From a checkpoint of a small transformer trained on Wikipedia.
Training: a variant of SOAP for these matrices, 2891 steps.
Each number is 50 + 12 x the weight over its row's rms, rounded and kept within 0 to 99. Layers, rows and columns count from 0. The size before them is the row's rms in percent of the matrix's.

# layer 14 attention output, 448x448, rms 0.193, rows 0-124, columns 224-279
103:30 58 47 50 61 42 41 37 55 54 63 47 45 40 42 50 49 54 55 25 46 40 37 67 55 41 37 39 60 36 60 49 46 52 40 30 59 54 62 68 43 60 59 34 38 45 62 66 76 46 38 33 33 55 49 59
092:52 46 40 47 58 59 61 57 58 59 34 63 41 43 47 54 33 62 43 69 49 61 42 34 43 27 46 60 38 45 80 33 43 26 27 36 44 45 49 43 53 62 45 51 59 33 48 53 49 57 32 44 43 67 55 22
104:46 41 63 50 43 62 48 54 71 51 58 50 38 46 53 57 57 51 62 32 61 49 69 42 52 41 44 26 39 38 66 43 58 50 63 60 62 37 52 40 22 56 36 59 49 38 63 55 56 34 48 89 47 44 37 47
095:71 54 53 35 61 47 39 39 55 36 36 46 60 51 44 57 57 54 33 45 43 56 34 55 43 46 44 51 48 70 60 60 46 49 45 35 41 81 43 52 68 51 48 56 65 49 65 58 51 37 29 48 61 62 44 50
103:59 36 48 40 45 48 31 59 49 68 52 47 40 38 62 42 54 44 38 49 36 44 47 50 50 65 31 50 41 39 40 68 41 70 45 40 48 54 41 40 33 41 54 41 52 67 59 57 48 54 56 61 62 49 72 63
104:72 64 58 39 50 43 40 61 54 48 61 44 39 41 53 39 26 38 46 65 53 38 73 52 54 59 64 57 58 56 51 40 60 35 39 50 59 56 51 42 47 47 47 71 30 53 63 40 64 54 37 68 35 56 42 49
097:39 64 40 47 29 58 38 38 43 57 42 48 52 44 55 55 46 61 36 53 55 53 47 33 65 49 11 58 58 37 65 50 68 45 50 37 63 56 39 55 50 56 34 41 50 57 43 65 59 53 42 45 51 46 63 43
096:58 51 60 66 52 31 63 45 45 43 36 52 46 38 38 66 47 40 42 29 44 35 41 53 51 36 62 66 34 40 62 52 60 47 63 68 50 40 45 57 68 75 44 29 50 46 43 66 72 46 31 60 42 17 61 46
100:38 41 32 61 66 41 58 32 59 59 37 56 57 43 57 50 70 42 40 41 62 66 32 42 38 60 56 56 52 47 08 58 52 60 52 45 65 68 48 46 67 61 47 57 56 35 33 22 37 54 54 49 46 61 45 50
112:55 50 43 49 59 38 53 43 45 65 57 31 55 55 38 47 32 59 63 48 57 52 41 33 57 42 62 26 47 66 69 45 61 39 50 64 66 50 42 53 37 52 74 34 63 43 70 42 61 64 39 75 55 59 50 52
096:43 57 64 50 44 42 62 35 39 41 49 69 59 43 51 29 56 38 58 53 55 54 59 49 25 53 62 47 43 45 52 28 38 62 58 54 57 59 47 52 34 62 49 57 37 39 36 37 43 51 60 50 52 49 33 59
105:53 59 51 47 69 32 23 48 45 50 44 46 38 40 45 37 55 43 47 49 61 48 52 42 55 73 63 43 51 34 39 51 35 32 57 36 62 38 33 66 48 70 59 46 55 59 55 67 71 29 68 54 49 39 58 60
099:51 60 35 53 44 51 47 38 39 44 57 50 41 58 52 51 63 60 58 31 44 43 46 48 31 43 40 37 38 48 42 50 58 36 56 52 55 71 39 53 29 87 58 53 37 67 40 59 43 57 72 59 44 47 35 61
102:37 58 64 44 46 40 69 58 48 54 44 57 34 37 83 40 50 53 52 40 46 77 28 56 45 44 72 68 53 45 50 67 66 59 22 39 38 54 56 49 68 33 40 40 21 62 52 41 34 45 46 79 53 55 48 41
097:46 53 38 31 46 50 46 54 43 61 54 50 51 45 53 63 51 36 58 50 54 32 59 47 61 42 35 65 62 62 55 73 71 58 50 56 46 46 49 62 41 58 53 34 57 49 70 59 57 57 43 58 57 52 55 57
086:60 19 33 59 59 44 51 55 31 49 57 47 23 68 42 60 56 70 77 63 74 45 60 56 61 29 55 48 52 55 30 28 55 43 60 62 57 46 55 71 45 47 63 45 37 37 49 40 49 36 66 54 60 27 48 28
097:32 65 74 44 36 47 63 52 44 35 55 49 33 57 67 52 43 50 29 51 63 42 61 47 38 58 62 49 30 47 57 63 61 43 47 54 43 46 52 58 45 66 51 44 66 56 54 55 66 26 56 56 50 52 46 82
099:62 35 41 36 55 28 25 29 23 43 53 48 46 35 58 51 34 68 50 48 60 43 39 59 52 44 56 67 50 60 46 48 62 41 59 69 60 45 60 30 68 47 59 70 46 44 64 30 56 48 45 47 47 52 78 69
103:62 61 33 60 40 47 38 57 49 57 56 62 61 56 46 56 46 74 68 50 56 53 47 56 34 35 47 58 56 37 49 48 39 72 37 50 50 44 67 54 72 42 61 63 39 13 53 56 39 43 47 52 57 43 48 55
102:43 38 51 47 52 38 49 58 66 64 68 54 58 53 39 72 55 42 54 46 42 52 62 33 45 33 60 42 70 41 57 45 49 38 45 47 30 32 65 44 32 72 46 29 56 46 41 48 49 40 58 46 40 44 46 51
093:56 42 52 55 45 48 64 56 38 42 59 52 47 49 63 56 52 38 40 61 57 28 36 54 54 57 39 68 45 57 54 59 60 42 75 31 27 46 40 60 49 47 61 45 60 46 63 42 54 47 41 38 52 65 44 56
105:53 31 46 39 73 63 59 58 59 60 48 34 46 69 49 55 45 61 73 36 66 39 46 39 44 47 26 60 48 62 33 49 50 45 39 51 44 50 30 64 56 47 43 61 57 29 47 50 45 52 61 56 46 53 41 41
097:42 33 34 28 54 69 73 61 46 46 24 27 71 48 66 30 50 41 46 59 62 62 45 53 44 54 55 42 53 28 49 48 43 63 41 47 51 52 44 48 20 72 40 36 46 67 60 56 36 64 67 64 48 33 55 49
106:43 62 55 56 47 54 66 55 63 57 64 38 61 52 46 39 68 30 57 54 52 57 38 47 55 53 42 47 36 57 59 47 67 47 55 40 54 36 63 52 36 48 44 47 56 44 39 36 67 26 68 56 54 59 42 52
099:51 49 36 51 39 57 51 69 54 43 41 68 60 40 66 50 74 49 39 51 84 56 39 66 24 38 49 58 46 59 44 76 43 38 52 53 50 38 28 59 48 78 41 63 51 53 43 47 38 52 54 56 55 36 62 56
093:49 55 61 28 32 41 70 52 61 68 60 29 19 59 42 69 67 39 39 47 55 45 51 61 31 53 58 45 61 61 48 51 50 45 56 58 56 45 40 50 64 58 42 50 58 51 30 43 41 37 24 42 52 49 60 61
092:82 42 53 44 48 38 34 46 21 37 57 29 51 40 54 50 61 54 51 47 41 69 57 47 44 45 50 60 33 52 41 51 63 37 49 39 52 51 55 55 43 71 61 50 49 60 49 48 46 40 34 47 51 52 52 53
095:51 34 42 46 38 46 65 41 40 61 60 41 23 78 44 52 55 50 66 55 54 51 50 52 56 56 20 70 52 40 40 52 57 36 58 53 43 61 46 52 40 50 62 51 46 51 45 64 72 41 69 43 40 55 75 48
101:35 22 65 40 58 46 27 62 24 56 52 44 40 41 39 46 51 71 68 54 72 57 50 55 61 62 50 56 60 41 58 42 43 40 61 59 52 49 55 49 49 31 29 61 49 58 39 59 47 52 54 54 58 48 47 50
098:45 38 47 40 26 70 46 54 56 76 41 68 51 60 53 67 57 45 33 60 63 50 74 47 28 56 22 50 58 51 49 41 46 45 57 53 22 61 55 53 45 75 30 48 48 61 37 55 58 48 32 50 55 41 37 46
096:58 65 48 41 54 67 44 52 06 55 42 57 56 55 48 66 45 35 64 39 39 73 64 61 47 30 60 51 37 70 48 37 40 39 27 57 42 62 44 24 65 61 48 55 49 58 59 53 32 60 57 66 45 33 42 43
096:56 64 64 68 57 69 57 55 56 55 67 66 28 49 31 68 35 49 61 28 76 62 67 40 55 50 36 45 41 53 61 44 46 45 52 42 34 26 62 34 32 59 44 49 55 48 51 59 43 29 52 61 32 45 53 43
105:50 71 62 57 69 48 52 39 42 51 57 48 35 58 58 55 51 47 44 43 64 49 55 54 73 38 52 62 35 54 56 44 55 66 58 42 58 41 32 48 52 50 56 70 64 46 54 43 40 52 41 52 73 36 35 38
101:58 45 54 51 53 27 59 68 47 61 59 69 41 38 53 58 49 57 49 56 34 51 51 30 75 61 35 65 60 53 76 51 66 50 59 21 47 59 71 47 59 82 50 43 70 31 67 43 50 67 67 59 51 65 44 64
101:68 55 48 61 31 47 75 54 49 66 66 46 54 61 48 64 40 56 57 65 70 81 28 58 35 68 53 34 42 65 37 40 45 59 55 43 48 59 51 58 31 27 34 52 61 50 60 66 48 36 33 53 45 55 46 53
098:49 41 61 37 43 37 50 61 68 49 55 76 68 62 48 42 39 45 66 47 54 60 43 62 45 55 63 38 47 49 51 43 46 41 34 52 29 65 44 66 68 49 32 42 59 42 67 32 42 65 43 70 27 81 68 54
103:47 54 55 49 57 70 62 54 65 57 36 66 56 50 45 47 59 43 40 54 64 59 36 51 67 61 48 57 39 59 48 46 39 69 55 54 38 82 44 48 59 60 59 53 55 49 14 46 45 60 44 38 27 40 37 30
103:41 54 44 41 38 39 35 56 67 70 51 53 32 26 48 55 74 34 56 52 43 42 54 54 28 49 50 22 51 45 48 57 40 40 44 52 35 52 59 50 35 51 70 46 64 49 23 41 60 39 42 61 31 38 57 43
101:54 40 37 45 37 61 66 26 53 46 49 48 37 33 54 65 44 40 50 44 60 40 53 50 33 59 62 77 52 48 26 53 37 43 44 39 53 51 64 51 56 47 47 53 65 35 41 46 37 57 25 47 27 56 60 34
098:55 49 59 60 16 43 43 57 47 60 41 61 50 57 42 33 56 50 48 55 62 45 56 79 39 43 54 26 30 43 65 47 50 49 53 46 60 35 58 63 62 26 64 68 56 53 65 64 38 44 47 54 37 34 63 65
097:33 51 43 64 30 53 35 47 84 61 35 51 60 50 29 62 45 58 69 57 48 47 55 57 51 51 45 35 27 39 54 54 40 64 58 39 57 63 34 40 58 56 45 59 75 59 48 61 19 38 37 25 47 51 49 43
104:44 41 45 57 51 63 63 66 60 42 48 62 42 71 70 51 48 42 41 53 44 41 70 61 66 34 37 46 69 46 37 70 46 51 37 54 50 55 69 58 61 73 64 42 85 58 68 68 46 52 44 60 65 50 50 32
102:50 64 53 39 48 51 55 41 57 55 52 41 53 58 58 32 36 31 52 59 43 27 49 46 30 65 35 85 51 39 78 43 42 50 41 62 30 42 48 42 48 54 46 43 47 39 29 45 54 33 50 61 51 73 34 46
096:33 43 59 51 27 42 56 49 38 58 77 49 48 46 53 21 26 42 54 52 56 49 47 52 48 42 47 58 53 55 52 44 55 43 68 56 49 53 60 56 53 37 50 62 39 45 45 54 43 45 61 39 55 47 43 54
100:48 47 37 63 42 48 41 57 48 44 66 44 64 46 23 41 39 43 52 34 64 45 57 44 31 60 49 47 55 59 53 55 39 66 40 65 57 68 70 58 69 36 43 60 48 41 60 32 50 48 52 58 37 56 38 26
098:54 59 31 54 57 48 38 44 44 66 40 52 54 44 38 61 63 25 53 52 59 43 32 68 38 40 32 40 67 40 47 50 37 36 43 33 53 55 37 55 62 34 58 67 54 53 55 44 26 29 51 42 68 47 49 57
093:39 55 59 35 54 73 49 53 45 41 75 50 52 39 58 46 57 72 44 48 45 32 37 59 49 57 49 50 31 50 46 67 55 51 37 37 21 64 61 39 60 50 44 54 60 46 51 43 60 51 38 40 50 69 53 56
092:38 50 32 49 37 73 38 56 26 38 51 45 47 57 36 48 48 38 49 53 49 59 53 27 33 57 48 57 33 67 34 40 44 70 52 51 44 46 55 47 59 55 54 50 43 50 34 40 52 49 62 46 40 45 54 48
098:52 34 50 51 62 49 46 39 45 42 73 49 59 61 65 52 80 40 30 51 59 59 50 63 37 27 47 60 36 50 76 40 43 36 53 63 47 53 57 48 44 38 47 61 38 29 40 37 63 51 61 49 63 35 37 67
098:49 50 48 46 48 57 57 56 54 66 53 41 55 47 21 51 62 52 43 55 47 48 30 77 44 52 84 57 77 47 58 56 49 43 56 33 45 63 54 39 60 77 46 47 75 60 41 54 60 52 61 23 43 62 43 56
105:38 37 50 31 48 36 37 52 27 28 41 50 52 62 56 56 46 35 62 41 56 42 34 32 67 57 64 66 56 41 49 52 60 55 58 68 61 73 27 56 46 55 43 40 41 52 33 31 47 47 57 47 49 46 38 58
105:32 49 42 47 57 52 64 54 83 56 32 49 55 52 57 40 52 56 32 43 59 49 68 38 47 47 74 44 50 49 50 39 50 57 35 53 61 73 27 47 33 52 69 47 42 42 32 38 27 64 50 52 30 74 35 34
100:50 33 52 45 37 48 57 42 39 60 49 34 42 54 55 52 46 78 48 58 43 68 57 75 60 54 76 60 54 44 52 63 27 71 43 50 40 61 44 45 60 61 49 62 49 55 47 55 46 69 48 42 54 52 49 28
105:37 75 44 53 76 43 67 51 51 32 33 50 52 44 42 41 62 62 56 41 62 41 47 32 68 49 66 58 63 56 29 71 50 38 67 41 39 23 32 36 48 47 49 68 68 46 74 54 39 38 45 53 44 42 56 27
101:36 41 45 34 41 63 58 52 53 46 47 52 52 64 44 62 56 44 50 52 50 56 54 41 54 54 61 38 55 44 45 34 47 49 56 46 52 49 63 69 43 70 54 51 55 41 32 48 52 62 36 66 45 33 44 48
099:69 49 49 52 50 66 42 46 81 64 38 49 38 63 41 43 49 34 49 60 60 69 39 34 69 43 56 60 53 51 45 43 63 50 39 56 40 53 66 51 53 33 28 58 36 32 57 45 65 29 58 38 30 62 57 54
093:32 52 41 45 63 43 78 49 61 47 38 48 55 25 65 68 41 53 60 32 53 55 40 47 45 67 37 61 37 39 53 60 59 64 54 44 46 65 64 43 58 55 57 46 42 54 31 45 43 61 45 42 44 77 58 48
099:52 67 36 50 54 63 75 66 59 45 40 70 52 47 47 62 48 51 39 48 78 34 52 50 47 43 35 44 55 33 51 41 28 42 58 64 52 44 35 52 38 70 48 66 38 36 43 55 34 58 41 69 48 40 52 44
101:52 37 61 59 46 51 43 76 34 42 45 57 49 66 55 50 51 40 68 51 28 48 70 75 55 56 47 57 40 51 54 47 51 45 51 40 48 36 47 55 62 62 55 61 40 63 51 30 71 70 45 73 75 26 58 34
100:34 65 40 41 29 56 38 64 48 43 48 48 40 41 32 67 30 67 46 64 40 62 11 32 37 49 56 48 46 35 54 57 55 47 55 45 41 59 48 56 50 47 44 59 85 48 53 50 54 56 53 64 51 50 54 42
097:49 62 38 63 53 36 48 50 49 59 39 45 66 49 41 45 48 53 28 63 44 47 29 31 53 55 70 64 40 41 56 42 50 56 50 57 40 35 38 43 62 58 66 57 73 50 60 45 37 45 18 51 56 56 42 39
094:62 50 37 45 51 48 40 48 53 50 55 45 63 48 60 36 47 54 44 44 60 35 18 64 35 58 40 48 44 38 39 44 49 54 55 47 66 42 41 47 53 55 56 26 31 49 56 47 34 50 47 31 48 25 44 64
106:45 46 44 46 49 78 33 52 29 60 41 66 50 46 41 69 32 50 56 44 54 56 67 53 66 53 72 55 52 34 66 30 51 44 63 52 59 34 59 57 65 55 46 44 45 75 61 40 69 52 52 35 55 32 56 69
103:47 37 51 44 44 58 32 68 40 62 65 63 26 51 77 58 53 55 64 62 51 47 58 66 60 46 45 38 40 53 45 40 42 47 60 48 54 64 60 41 50 73 49 54 44 59 65 35 44 47 46 42 31 67 59 40
094:57 31 49 76 61 63 45 42 63 55 33 59 54 58 37 59 46 44 62 62 49 58 48 40 26 48 39 53 55 58 54 36 43 59 43 46 40 82 32 35 54 60 45 57 56 58 45 58 34 44 35 46 27 64 45 54
101:50 36 62 42 63 36 53 41 67 45 63 44 47 50 54 28 37 56 34 53 49 67 65 52 43 68 69 33 58 42 50 40 49 30 85 69 53 49 59 40 33 60 50 68 49 35 60 27 51 44 47 36 62 73 48 38
099:43 41 54 51 36 46 33 56 59 35 61 46 59 57 52 52 52 47 49 40 41 72 31 48 54 64 35 64 45 21 70 42 65 39 60 55 59 61 52 21 51 53 61 71 54 60 33 53 50 36 67 41 56 47 31 80
094:36 60 61 55 71 55 38 59 52 39 25 61 51 36 54 57 57 75 60 40 62 71 44 50 59 57 66 50 45 52 42 41 51 47 50 42 57 49 36 19 41 54 64 43 41 67 46 60 66 36 62 27 40 42 39 42
102:57 77 57 54 57 59 62 53 78 47 61 36 35 47 34 50 39 59 53 49 65 51 50 53 32 49 43 72 48 49 72 50 43 27 46 84 38 56 42 58 42 50 40 46 26 53 44 49 61 33 46 48 66 55 19 54
096:55 65 60 67 54 32 44 39 36 43 54 58 54 57 47 47 59 45 37 50 49 34 59 57 40 54 50 40 62 77 38 34 61 33 50 37 70 38 58 64 47 43 51 61 54 40 54 32 73 54 20 56 56 31 56 42
107:40 60 50 35 49 51 64 53 62 48 40 45 39 52 49 48 56 53 50 49 45 53 33 49 55 50 30 32 38 46 34 31 72 20 48 41 46 48 36 46 47 42 64 43 45 57 44 72 53 47 53 70 42 67 60 59
100:55 55 58 55 41 44 59 27 48 29 41 61 54 43 46 40 46 54 49 39 50 43 48 59 27 31 57 61 68 28 56 58 48 41 35 50 41 52 43 35 46 56 57 67 65 34 37 75 43 45 57 43 52 29 64 57
100:73 54 63 64 44 54 53 42 34 50 43 36 53 44 52 48 57 57 31 32 38 63 63 63 59 58 48 35 28 55 64 61 49 52 31 41 49 57 23 35 62 42 58 50 43 62 53 62 35 60 54 57 64 47 63 65
099:40 61 48 67 40 46 43 76 51 37 46 47 49 39 63 47 68 31 58 42 48 48 62 69 61 57 55 52 54 39 58 59 49 53 50 37 62 66 63 49 41 61 60 50 42 64 64 44 45 57 59 51 29 50 53 42
096:63 41 30 37 64 51 58 54 29 61 45 46 59 59 58 70 45 45 65 46 52 69 39 58 34 51 43 48 57 55 29 63 45 63 56 40 58 47 38 35 38 65 56 43 64 50 49 61 53 70 52 43 43 40 65 32
105:50 50 49 54 53 55 36 70 55 50 48 59 60 48 38 51 50 42 54 47 42 66 39 60 52 43 40 60 60 44 57 35 42 61 36 70 63 33 49 44 53 82 68 60 42 50 37 41 41 71 38 55 69 66 52 44
102:47 47 42 35 40 55 51 34 49 40 64 59 61 65 87 48 43 58 39 73 53 57 35 52 53 68 23 46 38 57 38 39 60 66 42 79 50 58 38 42 26 38 65 44 72 38 58 68 55 55 44 36 62 43 69 43
098:53 52 53 67 74 60 30 41 53 32 45 51 58 64 52 40 48 59 56 61 45 36 42 50 42 50 65 63 61 39 54 45 55 59 55 20 59 51 59 48 36 45 53 51 47 52 35 43 43 45 57 54 50 68 54 43
098:42 54 65 51 56 46 60 50 61 40 46 48 50 53 42 50 50 50 58 46 40 44 37 48 65 35 35 61 53 54 48 16 35 54 59 53 34 62 30 41 45 59 36 33 58 40 50 57 42 59 64 73 78 63 47 56
096:40 55 25 34 41 40 67 26 56 68 70 48 57 32 53 41 49 46 42 52 53 48 45 43 54 79 55 50 46 60 48 42 47 30 39 52 41 39 59 54 37 48 53 61 56 58 69 32 74 46 61 39 67 52 48 54
102:43 42 53 37 67 48 33 40 41 60 49 25 51 72 45 48 62 38 46 49 32 49 41 45 43 44 45 54 31 40 74 68 54 49 55 44 44 27 52 80 49 51 58 35 64 39 38 40 66 51 48 71 55 36 37 60
093:32 51 62 65 63 40 60 60 37 38 57 58 46 49 40 37 39 67 60 35 62 30 67 61 57 51 55 35 27 38 24 65 40 39 48 45 39 37 48 65 44 32 35 42 57 44 40 58 49 60 30 42 60 51 78 36
107:62 49 45 52 48 62 63 34 31 57 64 50 32 51 33 42 61 56 40 47 52 40 30 43 77 36 67 49 60 65 58 41 41 31 63 57 52 72 51 33 74 42 48 58 21 45 16 62 41 46 55 51 34 59 41 41
104:48 44 56 46 43 35 40 55 51 47 20 45 34 36 42 48 45 54 76 61 59 56 47 39 51 43 84 44 46 35 49 39 43 53 52 64 58 55 55 67 53 48 53 50 67 58 63 48 56 48 40 39 50 45 47 23
102:62 57 53 52 52 61 39 45 57 32 50 56 47 53 36 54 44 69 45 62 62 41 57 51 49 51 35 54 61 26 52 63 52 44 52 43 46 65 27 51 53 51 55 58 23 48 49 65 49 46 27 63 23 65 53 42
104:46 47 57 69 67 33 60 52 62 57 56 38 64 66 39 43 49 38 51 52 61 59 29 49 24 60 54 24 60 51 45 47 52 60 44 49 44 74 61 63 42 44 48 39 63 32 38 22 32 53 34 63 43 57 37 46
098:43 46 52 61 54 55 44 57 43 48 43 40 54 39 80 65 49 42 69 68 46 56 52 51 50 28 53 39 58 62 62 64 67 55 37 82 57 63 49 58 58 32 34 64 48 55 54 51 56 40 57 58 52 50 39 39
107:54 50 57 61 45 29 53 46 41 57 63 67 54 33 81 63 54 39 40 68 39 35 47 55 69 28 52 37 41 39 47 41 30 44 42 27 57 54 63 58 28 67 33 56 38 39 24 60 49 40 52 63 60 58 64 57
107:64 42 51 51 43 45 46 51 45 65 72 43 32 55 57 45 55 50 65 67 55 56 40 52 60 57 54 45 78 58 55 43 53 50 75 45 68 50 71 50 45 49 44 79 37 50 59 45 52 52 42 46 63 48 49 77
104:42 42 66 17 31 48 52 63 48 53 42 60 42 39 38 81 66 52 44 51 42 44 42 69 37 64 45 52 68 29 25 48 35 37 58 38 39 39 64 66 64 72 52 59 53 75 57 62 63 55 67 46 71 51 41 50
105:58 36 43 51 69 42 34 54 41 61 56 32 43 50 33 48 52 53 63 30 73 60 44 66 42 58 36 41 45 47 14 46 39 52 51 52 45 40 35 58 55 61 54 36 72 49 62 43 42 31 62 74 42 62 51 44
098:35 69 52 59 74 33 52 38 72 35 45 57 33 43 58 48 50 60 24 47 55 48 55 41 39 62 41 39 57 54 57 52 50 74 49 45 60 55 53 27 39 70 36 51 38 59 36 39 63 68 41 45 43 50 51 41
096:39 60 44 46 48 63 49 60 50 54 58 49 37 69 54 41 62 54 71 61 58 49 43 48 55 67 30 53 54 62 44 53 52 61 59 45 48 44 64 55 36 52 65 48 41 50 68 38 34 59 46 52 42 50 65 55
094:52 43 50 43 47 55 47 55 56 51 48 45 41 35 45 46 55 43 46 58 58 75 64 50 50 38 38 53 45 48 50 69 49 52 54 70 53 34 41 58 31 63 55 60 66 62 35 61 38 47 51 35 45 38 44 64
096:67 58 46 46 67 56 64 41 26 58 52 59 61 62 47 56 38 50 14 58 63 56 33 55 50 48 45 61 60 79 55 64 48 44 46 63 54 68 51 67 67 33 45 40 57 57 66 48 29 46 47 33 45 34 44 45
116:53 43 48 46 63 35 75 54 68 44 52 36 54 54 48 48 61 48 64 34 54 59 58 54 31 45 45 60 57 36 40 67 47 46 51 53 65 36 49 46 45 33 50 49 38 36 43 12 48 43 42 59 39 58 70 53
095:43 59 46 49 28 54 42 65 52 39 36 40 55 46 49 61 35 55 60 37 50 63 59 47 63 56 54 62 59 54 41 61 56 67 38 64 37 68 28 47 50 48 48 43 68 33 39 43 45 56 71 51 52 51 58 49
104:51 63 58 41 50 40 53 80 55 61 46 53 53 60 52 49 57 65 38 61 38 39 50 41 47 57 50 50 31 32 71 48 70 43 49 51 34 35 59 56 65 57 50 39 60 56 68 72 47 24 38 48 46 73 18 35
098:75 62 61 58 41 68 50 74 39 30 62 28 35 42 54 68 43 54 53 55 62 51 38 43 75 50 57 44 38 58 50 34 62 46 61 41 49 46 51 44 44 84 26 54 41 48 35 51 61 55 48 47 58 64 61 58
102:31 52 46 71 56 31 50 57 67 39 47 70 51 47 58 65 44 60 48 44 65 57 52 45 51 56 58 68 54 40 55 49 44 71 49 58 44 39 76 68 43 72 56 46 49 36 58 54 42 55 35 59 83 59 92 41
100:65 63 49 43 49 45 32 55 49 47 29 75 51 46 72 58 66 66 32 52 49 62 59 32 54 45 64 69 65 21 53 54 71 48 25 55 53 44 66 29 38 56 53 51 57 51 23 62 57 53 43 47 47 35 42 54
097:50 72 56 60 43 74 46 48 55 45 68 52 37 55 62 44 56 47 40 71 53 61 45 48 47 56 42 46 58 45 45 51 53 65 66 56 61 43 38 47 48 33 65 50 51 59 39 49 62 76 62 59 40 41 47 26
101:31 36 58 43 38 61 56 46 46 47 49 65 41 30 61 56 59 45 36 38 61 41 51 38 50 51 55 45 41 23 62 26 59 46 39 45 61 45 55 44 27 48 54 40 66 55 40 41 48 56 56 66 53 40 50 53
101:38 48 74 57 69 47 57 40 36 60 62 50 29 46 83 50 51 41 57 35 57 58 58 51 45 42 56 45 35 50 65 48 49 63 62 65 45 48 25 44 47 53 36 58 30 62 48 36 54 67 58 54 48 48 46 53
098:54 54 36 46 70 50 60 37 36 28 64 29 49 73 48 75 47 48 62 51 42 55 33 54 51 70 50 49 69 55 48 42 61 55 55 48 66 63 41 47 47 44 51 66 35 39 38 48 49 61 69 57 42 54 57 57
095:55 32 51 55 40 41 25 75 53 61 49 54 27 43 46 61 34 67 53 55 71 38 64 57 53 63 44 42 50 53 39 44 28 56 37 37 52 75 80 59 36 49 56 45 45 44 39 56 56 69 54 68 38 52 48 15
097:22 71 56 48 56 73 31 48 25 55 57 52 61 61 62 51 59 35 41 37 69 50 41 58 44 55 38 34 54 59 46 41 62 37 48 55 51 69 54 60 34 68 61 58 43 54 60 44 53 36 47 47 61 57 37 43
103:62 27 36 62 59 55 49 55 61 59 75 53 55 27 31 48 56 62 61 52 42 46 55 61 58 44 40 36 52 41 43 48 53 65 19 40 65 50 38 68 66 56 48 36 63 45 62 56 51 57 26 70 63 59 54 33
094:50 54 37 79 28 56 52 54 26 47 42 42 59 46 54 48 48 36 61 45 32 65 54 49 25 57 52 51 42 63 56 41 36 46 50 56 44 69 22 57 39 21 57 38 50 54 45 27 50 30 54 28 36 37 49 50
101:31 51 47 51 23 38 53 49 57 47 65 68 47 44 56 42 54 51 51 45 34 54 52 46 73 40 39 59 54 59 53 45 60 60 55 53 46 68 49 48 47 46 65 54 41 58 56 54 73 52 40 31 30 37 32 62
099:45 35 67 46 44 53 59 64 53 59 61 62 57 41 49 40 58 56 18 60 50 22 51 49 54 50 35 54 45 52 54 41 64 34 84 67 36 63 53 41 63 44 52 49 49 38 29 48 55 45 68 58 56 56 50 63
099:58 47 47 64 55 47 48 61 40 41 60 64 41 38 59 51 38 63 40 59 17 42 61 54 55 52 65 33 44 45 40 56 34 27 51 55 54 31 40 68 39 71 54 33 56 10 49 72 45 63 32 54 35 53 61 44
096:49 47 53 37 44 60 36 37 48 65 58 54 58 49 55 43 46 46 60 68 67 50 38 82 72 53 65 55 40 56 49 73 53 28 57 52 43 39 46 47 48 61 56 42 50 71 55 49 66 43 57 35 63 50 55 59
100:56 67 54 79 51 37 62 42 55 35 63 34 59 30 56 32 37 47 50 32 60 60 64 48 62 50 41 60 63 51 54 45 57 50 55 35 33 49 30 47 46 56 47 49 40 32 51 34 52 44 57 57 50 55 41 56
093:47 61 63 42 48 50 40 63 36 43 34 47 39 66 42 55 51 52 59 47 47 55 43 63 45 31 50 71 73 49 57 70 56 68 56 44 50 56 42 34 53 38 31 46 46 40 62 58 61 32 72 46 44 49 53 64
097:75 49 73 56 50 25 44 44 30 63 38 48 44 68 38 44 40 53 60 49 49 31 50 29 64 65 59 52 52 32 56 42 49 66 57 46 65 55 50 46 57 63 50 42 42 40 40 63 65 63 45 51 58 49 42 51
095:41 49 54 54 58 67 36 49 49 49 74 68 49 41 19 49 79 40 70 49 53 67 58 42 29 51 51 48 61 54 42 39 40 51 42 50 40 37 51 55 54 48 37 55 51 67 54 53 55 66 32 65 48 70 42 41
099:44 49 51 45 43 68 52 68 63 32 46 46 51 36 46 56 59 55 43 53 68 60 53 44 31 52 32 39 63 47 39 67 46 53 52 32 57 41 46 51 49 29 66 53 61 50 40 54 34 64 48 45 32 49 57 47
107:37 55 66 42 46 42 63 46 56 34 61 77 50 38 77 36 48 58 52 65 42 42 75 46 48 37 51 54 40 59 58 36 65 76 45 42 60 61 41 32 33 53 40 54 46 53 74 60 50 40 22 57 30 47 46 39
099:42 42 42 29 59 49 52 49 60 46 33 53 53 52 54 35 56 58 34 58 61 66 27 39 62 93 58 35 41 70 49 39 60 49 39 39 56 66 57 50 62 67 76 27 55 39 47 71 45 59 34 37 41 34 40 52
097:34 55 45 40 55 61 65 37 32 60 61 62 43 40 60 58 61 37 38 44 52 50 49 22 50 58 60 31 45 61 60 42 47 47 33 66 55 52 17 38 62 63 36 29 48 42 52 43 36 43 39 41 60 54 40 45
095:41 66 53 51 42 48 49 44 53 45 53 28 80 33 50 15 63 47 57 34 67 52 57 64 31 50 43 49 31 52 57 43 29 43 40 33 44 68 31 55 55 49 38 38 74 59 36 36 60 46 72 44 45 64 44 69
097:70 44 40 46 65 53 51 39 37 58 55 47 47 49 55 26 40 63 61 43 65 58 67 48 48 57 64 70 51 49 31 48 49 54 54 28 48 65 49 53 43 74 43 60 46 42 39 53 53 67 50 53 43 59 68 45
130:56 41 43 42 85 36 54 28 61 63 46 60 68 51 56 34 47 36 26 52 31 37 41 68 53 54 33 41 69 66 63 46 41 56 59 60 45 76 32 64 43 61 60 49 54 47 28 40 54 51 41 20 39 43 57 47
095:36 52 46 57 27 59 61 45 55 51 66 65 56 64 54 31 35 26 51 68 47 41 45 64 39 45 57 41 51 44 33 43 49 69 35 44 38 45 54 49 57 85 50 51 39 33 48 71 28 46 48 11 53 38 55 45